Weights of a small GPT-style language model, trained from scratch on English Wikipedia.
Architecture: LayerNorm after each residual sum, learned positions, biases, untied embeddings.
Each number is 128 + 24 x the weight over the matrix's rms, rounded and kept within 0 to 255. Layers, rows and columns count from 0. Numbers have three digits each.

# layer 8 MLP up, 896x224, rms 0.0586, rows 433-461, columns 112-223
143147204109112143080115098135143116128158114066169151112122112131117128198116157118155110137119130128140136092117128113091119152119105115102137089154148132169137116146178124086125115120096131108111111103167133091126055142123155110144153128106131124164125124084147116170146130105105168185080133125094094112134148122121139122088144129142
102126130105099099103117100111101102131126133121107117085138104116111146106125111099144139068123165097138111134101114132126155111143170144102120094135118135131138141120131102129096145104152172098130141182140086133142139160135181112104113090114157132134109172136105130126111111123130113130155149138102102134097103113059124138101144124087
133111151078098119121114141104138114123174150118121112112123103113170156153164135204122101119172116137160160119135171119153126133121105106124124124124127073127164113096115103115117068139108120124118122121148125098125117124144142178108127131140152142119149136101173100148062139128118124126118124131090143160143152115136146131167114123161
118119129116126129121122123118152126163086132133135085104146143148143182134147130145113104101101166145117154153171097159154108135097122091138110129072171129185097127172110138135160099163167132162106106158104159151137178111112130116107116142155124116083189144161118099069137160093082114108144144076153126101143140131091076147120113122105
109161124148140110110118100111131083161137103166114130132118176110159080134116108117162111090140111143118148140153092159129128112170127121123096121134142111147122134115164137148110138185168144092118118132048188117116127145139166135155128130112165130111102086151170111151126128091149131154168084116122104115129157114126111107197105170161
124181127133147098118103142120082105144136148128113161141160140156116103148093108131149164090128137101173145095136130115115120143113115126136126128114162137129141156154150135123146130159160153134115136107099118110095123084131153165085093123106145137145148112115131098119124137133096156102137126094124129086114120130151160125101100078119
135105142142128150172124081142105153110124108106156099123155141102132090142112157134112144124095156117134165145151152166178100119110080122171145114164128143127120155091134124191123118083183136126138143133183076144096125152117076126166166097102091086137088127134081108102145161131084166144148110151143133122136166112109120110099106130153
090147138145148120167115169143131138116106120152151134150116155102092122111137109163110129114184117148093137126129121119131129090129115138135171164138118138099171176118108115112133106116143127103121104120159156095144101171143129101148139169090111123105095125198124104172108143110090150114131146167127119115124156132122113131146146138183
119171100120141151113169155111165114127146131113080082097106114133152114128100133119165100144166124122123166126139083127166122121192132101157176118124118139139159147151107117125135137115144158108162112119102154135165165144140128137076113139157158142187132090107129141115143123127153111140116117145128114158157121121133094139092144114100
120148123095145154144123128140113109099094111115116145152125128142124157131092145118131160127147113107163137110122102148090142148142104090147151110145097092121142135145082119128112091114167132117128148110105114126099098144083154130156131152156116143125151150095159083114163124135123162150141139124115131116148078124092118163135165131112
106183134114075169151088156117131149133117132074148107116110103155140122116090175135084144112117149051156102130138107109131094109137142120116112159129140161189111178104162114159149182127103146110161143138116141119149112143116143134128120123115132125105126126147114085129106127136127128132112134078182116105121106191111165136135167133132
091180092094127159127153107127145116091065079135172091143146143128140138141127157114138138171140128138093140106095165142075135119148132125105121093151094094113080141130140092101139087126111111092122101134083135099125119158130130134097123144132107151138135115117159110094128100113135133178137089125111148105126172124120139105095111125147
126101139150087159142121135158153143140170152125157119154150122103124112185116120142101121139112146112160150144143129092141135130122109136123146153140091112142192080133108148136125118136147129128126107171110124128137132164127148130126094135131120136091106121171136098100118148124116099132076123122117098131095109085132132129165145168140
133150133149073120143140164164182130105122143166120113100144096143093128141111113127120167140134162122150154155111120133172117105112162112127162190100129084123143143134136117114126112127111134105082187120137112117108148126130113138157198112099171140128123125084145114155112136125081106104113119136113087088134148145110141127109121126112
104100140170162179120145063129116128116128142130092088105120115130170098128146159129139099159122123104111109155125144154122140063157142134107136144109161109126075097102135148110156174121182153091134144149135095187135132172152124104124127121101156134168141140134127115099097106129153121120147136104110156129148090130125145127130125152112
113136127134141095156163112179124169143144094110118121137171149082069146090098095126091114126098144106120131136081117104129104100107139126102142143165144101135113138128119094082083106140103126178101142125131173128125126156156192138129114104120143108129147126091136103113135147118140141150104078139115153087107120092126158171100131141132
152080119114154151187096145103137145159164123104147128126113138138150122159152120102128102113161142144101154128157112114130132165138095111078130137151112094144086161124136099108165138121056131107142098121157141089111167131121129159151102089125125137142075130108110114093128108107116153130150128127124109111100135099093122104142131138151
146132135128103153113140139137109150111129099124147122108129097122164092144117088122144138110119136128105107105113118131091130143096137155108151112143098121151129150106149130098130120133121161134142102118096146159143108128131139139130118104143154161142144120134127152101144107118108166093137158119162179103150136163133147115147104158097
108138128118098148134105124146144161136143091136124168162164100129139088145163156129110136082089105150134133114114120134118129147119133106131136141165139109132077103119113145122114111140177146094204157142129119119149098174104146117160124180143131089101099130144108128098123110121129105123135129138084109082101147150156120129114149105113
188132096202144107161154175103111104108131119163149140063165122106107103123122157109149141140142124148118111144145120115125118108141089118127113113132150078120164152102100143148122111123089120120178141118120109097140145102130161126106137121066128126144136102123100122094092092123134150131083168111132141106109161177112146148158160061179
124161091113165102118136127186144122149113164125153126118129144109072142129075101132102123170145073136135134127077084119106142119110129113118085116178142092151125123171162159139127147137146119142112128139134124121100095098126079143115189132124076127068158101157176148105115142141082118131084121170157100126128145102117123141107172109118
115153117085125116090147109097131119155173111141116121132115105091115141142113111107132121105125176096144104149112123124148171111132126161126114110103107134157174156117121149168118152167115150083112137125110115105097134156128102115117141134152121106129107076141113167132132132105139143103115085101143098127138145112176123100105167162113
114133102110160132113124144098154111119058170149113157161132109134185122152133152088124125138135089154107157095117181121122143137118122106145129156088182153123143129144183162140117119128109142129137150161127097099146143156105147130130140123132159119120154129142148111147129160166141148145136132120136113099118167088171141106199117142161
084110151142148121150161155098123099122148120147168104146172110098155142099092129112187110107132062183140144124170072120143091156106109079113081146099131110110113124114109190072132119109149128127203107153105164093124145172168134120152091135133111131112157176165151178103147139162137124135129111118187168149111111117101114149126091140115
109155185092118140139144118097130086156135104105143149155119130154103151177145124174118100128100107124060160097140130156114107155145114174131147125161131098104144080102154094162123144131161135108142130116116120076080148112167077104172167126140106072114086133138143168101141133155150152120107120155145115139118148109112176161177117165101
143156130145119161155111120139107147124140149157146107149135126113119135084174113138160188172144129126098113163113103119126106125120126136099111122119156136141135110140123087106166114137135134141137119142094143094100156149100166126118129113127148151129105138107153122082104113139126097146059120142103126167121134133120127091100118144166
142113131167139107117126053113137114091134122145101135145134164169112135136159141157149123107168137113109139110139128146050109106112148156109152188121081117111122103135128137177115130105125141112132101101110178154118145120130137165130100150122093181140128155132117102107132129127146122108153108170094142129122114149091088163147132106122
149188138104132150085143112109120104122138125110113134128147178136153120110110155125097144121114107130146131143140126101119119105124173097134158128164137096176107139158150141101113143104119078129136113131151140160109157129137160117160122174141133145151171098127152121110107130111102131163136143137148146103113121104140085129108123122095
123128144125141114140105095134106157094113113128138154173130119152133154120106120116127154154115119121165109132146120128157102119052142123136132133095114124105150140138141127126129142128118126135124124135136137128099144111134122080134089132117131097126132091094095132133099113074097131150118166143146117136176135119136118156127177104166
# layer 8 MLP down (transposed), 896x224, rms 0.0535, rows 433-461, columns 112-223
134132167160124129122135127074129131128163146103141119102103153095123123126118124146117139140107140115128136141130174118129112191085098105130123165137087127172179154140161126139124166100138137161130141170154118132098145091172123170138116110127168085146147118151137165109159110098154115131143151140055181129130126136128140140124129148122
120099094169107145120111126130137118144162137173115146101099146173123103116124141125107127144177111136097126122113129096134173074086115112135163101183122100113085128138140138114111182162110074133111150093124130108085123121152149128122104098127141132168154161154101192152120128156097101112145109142104133122150153110104120126149124118159
143149104120117146135119132114124134136111122089110150102129083133127116089147140141113156126146128132127119200088127109166104146103097127136149144118123166107092106134132097111101165169066113149104126147153137159146118140117100113166160155150164120136168127103133141163124118092139156174143167131127115118111129149097119116140141141149
136132091109138118130084143118120148095143129116150092113171130129158124133162155124113122134120129076089192158157104176116119124139132120121131101140096154127098154121092115124155160140148111068143164095127119120134129122150166096167151116123111119155114149112141139165155094158094129128091144097129123123150125131122122151130133109150
093128116120179126136102139132085109106125099160146101130116103128163143125108110120129101101182159136121095136102116157108143160119147141141126143128135136138118127101139122118130103153128137119130105136163128105128121153117140118140122172129126059170117128172144133215120116141115090118131148100100120135115159150189120087152164129141
147109189125160150116116141088107141154140095161116104133160121112106149136204089141109110105125135125137117176115125110148100140161148120098144121087132134152129150124127127161120114134136130151079115143103125153075098145130109147096115121094107153127112124138108194110106128114132140160110144132131138137113145106162151158147123121153
143173132110105082138172094147109115145138108117106150120146160129102137144161152160130117141146110154122104127131101115139107098117124155140159076125144150143124182155124104092091107120075089121110128065152082107162162157204112146108127088127093154172163084106155155110152152098081138082135136137124104167140161142128146107118115138136
142079112096112131132135156180144125105144152150141142115131145142098140122196154166090117162140129150174120131150163057150128158144136134159125143094115078156135123167166178146131103140150180161143098151122164151144152128139112163117144126114160153124119129142137112103153153119124135157130099127142120128119115144096148119115179149110
122115133104078146154097166107135168146149154107110097102105110128131155089167135114093114133143131139139125119105138161101134121160139152176168093101182094116103152138140117158128127138156129109136081112127095125142142147122151146121124142147125105155136144133157134096143156151122140121125129093121141144111123092101130134143091129089
111120123088112121127097120094120151145133102182151130128155167113161141135103121090109118145129123139117131176115102126191146083093105140129119085134120111144165146119074109158173138099133158129162127139124171138107120135133124147153120114135163158111097152113108131164134129117130140124173195132144115122145158178145105130129152082169
141154121133109117132128134130150171122133110148087110114121150152108095139127099145125155121131101148080150126138129128164155154112141114123087120142132159121146121103148125126088082141150143163166118119153135140127146125078143137106092140099106105140111110140111139134082153134134159127135177092121144129159120123142130138135140114084
176097159130128123131173152120150170124136168149114097112109147131121113148144124170130110141110150126144094168095134090117112137080115104120144152150075119131138129132132122133092141145115152138139160109142134113118158119130126121141098123109114108166131140136097145148116114122138173122107135110080181105138146131094145116088119112122
158130116132136137112129109125089141127154137115113131122115135100159120129121122102118111091125101122117122150169149138104124110157169170131104077059086123139150097110137124112157093136138099088132119110148126142146185140115122101120112127144124123119127145122130145090163154142123143124128110149106100116139129105133114107140128113132
154115137120112096115078145110182170105128125152126158115108153125093142167133160094113181167069158160099115161121090133138156129163099142111136154149111099121150117091134141131171137139141122131149105115128152117181143141163100159128090086117104113101147138104155132145136143146109080095124166160138154144143137087167144141142128083142
104136119182148114147130154109128098118106129103154139160162100131095141169140109131119095130067147126143128131166114119146102106089152156123140099118130157126123130131154136122157127117147068104084130145143132118145109163161108147124145137153119129146114114134125132093129152134148122150139113155120093148138107090127142127099133128173
147078128125101129119105142122149142128114109090168120111134105138119172136132118135143118145118100123114154118134130095175115114059130116100108123121181103121127148158118148153166142126140133131140116094108165132118168112141131180129183124116121127091127135118146146123111093113147120136108124130120117104120150168118127081178113085154
136150122143115155152092118152151139113164155125117153138162192152112155131137100143109080143130176116140140139113132168153123129131090122134097167156138138159098121134116128122119131130129149130162119154103161154157108149152117129142120108096098116147110104138123105108181086084108128131126162107113108127123173052143094166167155133110
147106109132124143065142077122136127077124152113162089100141150138134104128158108103078136133128128142116125139151095137097117110114137145129147101107139170094109119142155102129144098104131075102117144114100176155069126150147148107131141138091110128141158150144141110129111106132131142114144152108161135154130136124100159105136178121146
132135102117140120123133149114135125141132122122114171126139102151121160095120148126147117118145125114129084087129143131149116146126128153093092211146163154121150171109105146103114122125156114160161102155137132129109127153113146136148135160163118083128128158132139138158141100148126136122109125120103120151087121127129099136102110090145
121116128118140115115157122112071121104117094153098138095139149127107119114116165133120088149140141123102114120145128101128069146140101133112111089093181174125120128121116149122159133110182170131126148174142152114187117125120119129139094161137081137135108144144124121109085117129126129115100089132126191087151125113097177120159109129151
133170102142118096096135125141088145138125153096164142119170122152116108132136113125169141142104143079106153138135102102075157127144117058106108129177156092111167102117128124111153132120152173129097117078120163118135108128107127105143145175106146112118134102115158074086102140105092093136131096158089136100145114103107122118137119095137
121126136136139147168116096140112109110097189141102123085124116132109111108168104121137120128121145105140127128116148112132095139102091158129071159109125109128127075130128120087100155149144134121100109141095158142143084124134147156116154150146119170112113132121153121167091094122136114173137170164106139131111136104106135119124105165178
151153120064115120126099138143073189146158077087165141119048173117184125137124067188113123118167076139129153091157134162180128146114103132124195139100099166144128105090100133088136122116117165149162105131116133119149134112121093149138130158141102144134131142138119129118132136179110130134131132140112123133175115089136092142132140161114
152140132131093142156134111173197120149148135110117145091173119111104108155135105157145167162137175118143124160137132135131135143100126152146122161144155083101086139141127078155171122130089086100119115120104155133138125111147138139130098119150136150129169093146156120151126159143110115121113169136130167138127127184174096129118080110095
128140101104136129150112114140128106205114099099128117146129105108146175127114139142111152118122105105113080127116106140092190105141132140091110071135095120138179168102110090172095135160113149172118145122153129123142113129088134118167078142125182073157130140104097081148121121159117165127114123151175127118139128121127144123141146173165
115170161166131164130107129119126109121130165102115146115136148156080189114148111151124132148090138123137088098102122125148121135118133144127109115122135111125128112108127119107124120111157111135128140169159121114128118118125147141131138113144110119147078124140090125090116150161167116143120119107117144175102133142128116123113128128154
117121158108139159139108114145106098139144146138108117106116127117139110096124181126110138077127094109113156138127152091090160146163116077156133116161109119163109132137112154115161145110104106134177149146157071146142102104108144131129105115118128123138158136128139122172145182147119151151136124152134156134139098140065105106138127116160
154112099097077148136112103103168096116139121167127125108125147139129138101113156147100156156116148141130138128146148163132102138126084147138128151159113145176122121126133145136153127102126147172128155127121173111100130138107095150110114076121137128114132135164106137117132131096106156106108094125152124133136156159124142077108069102109
111118123089101120147112120123108132144114143109126094128109097129149094120134149117123128106132133132190090120135114073114129153119129134133191101115139125110152158097136143146137144091109102127134149164165118117134130117146135167123170122137167179142147137104132144127118087156101123113145139108105121135125139141138124123091124134123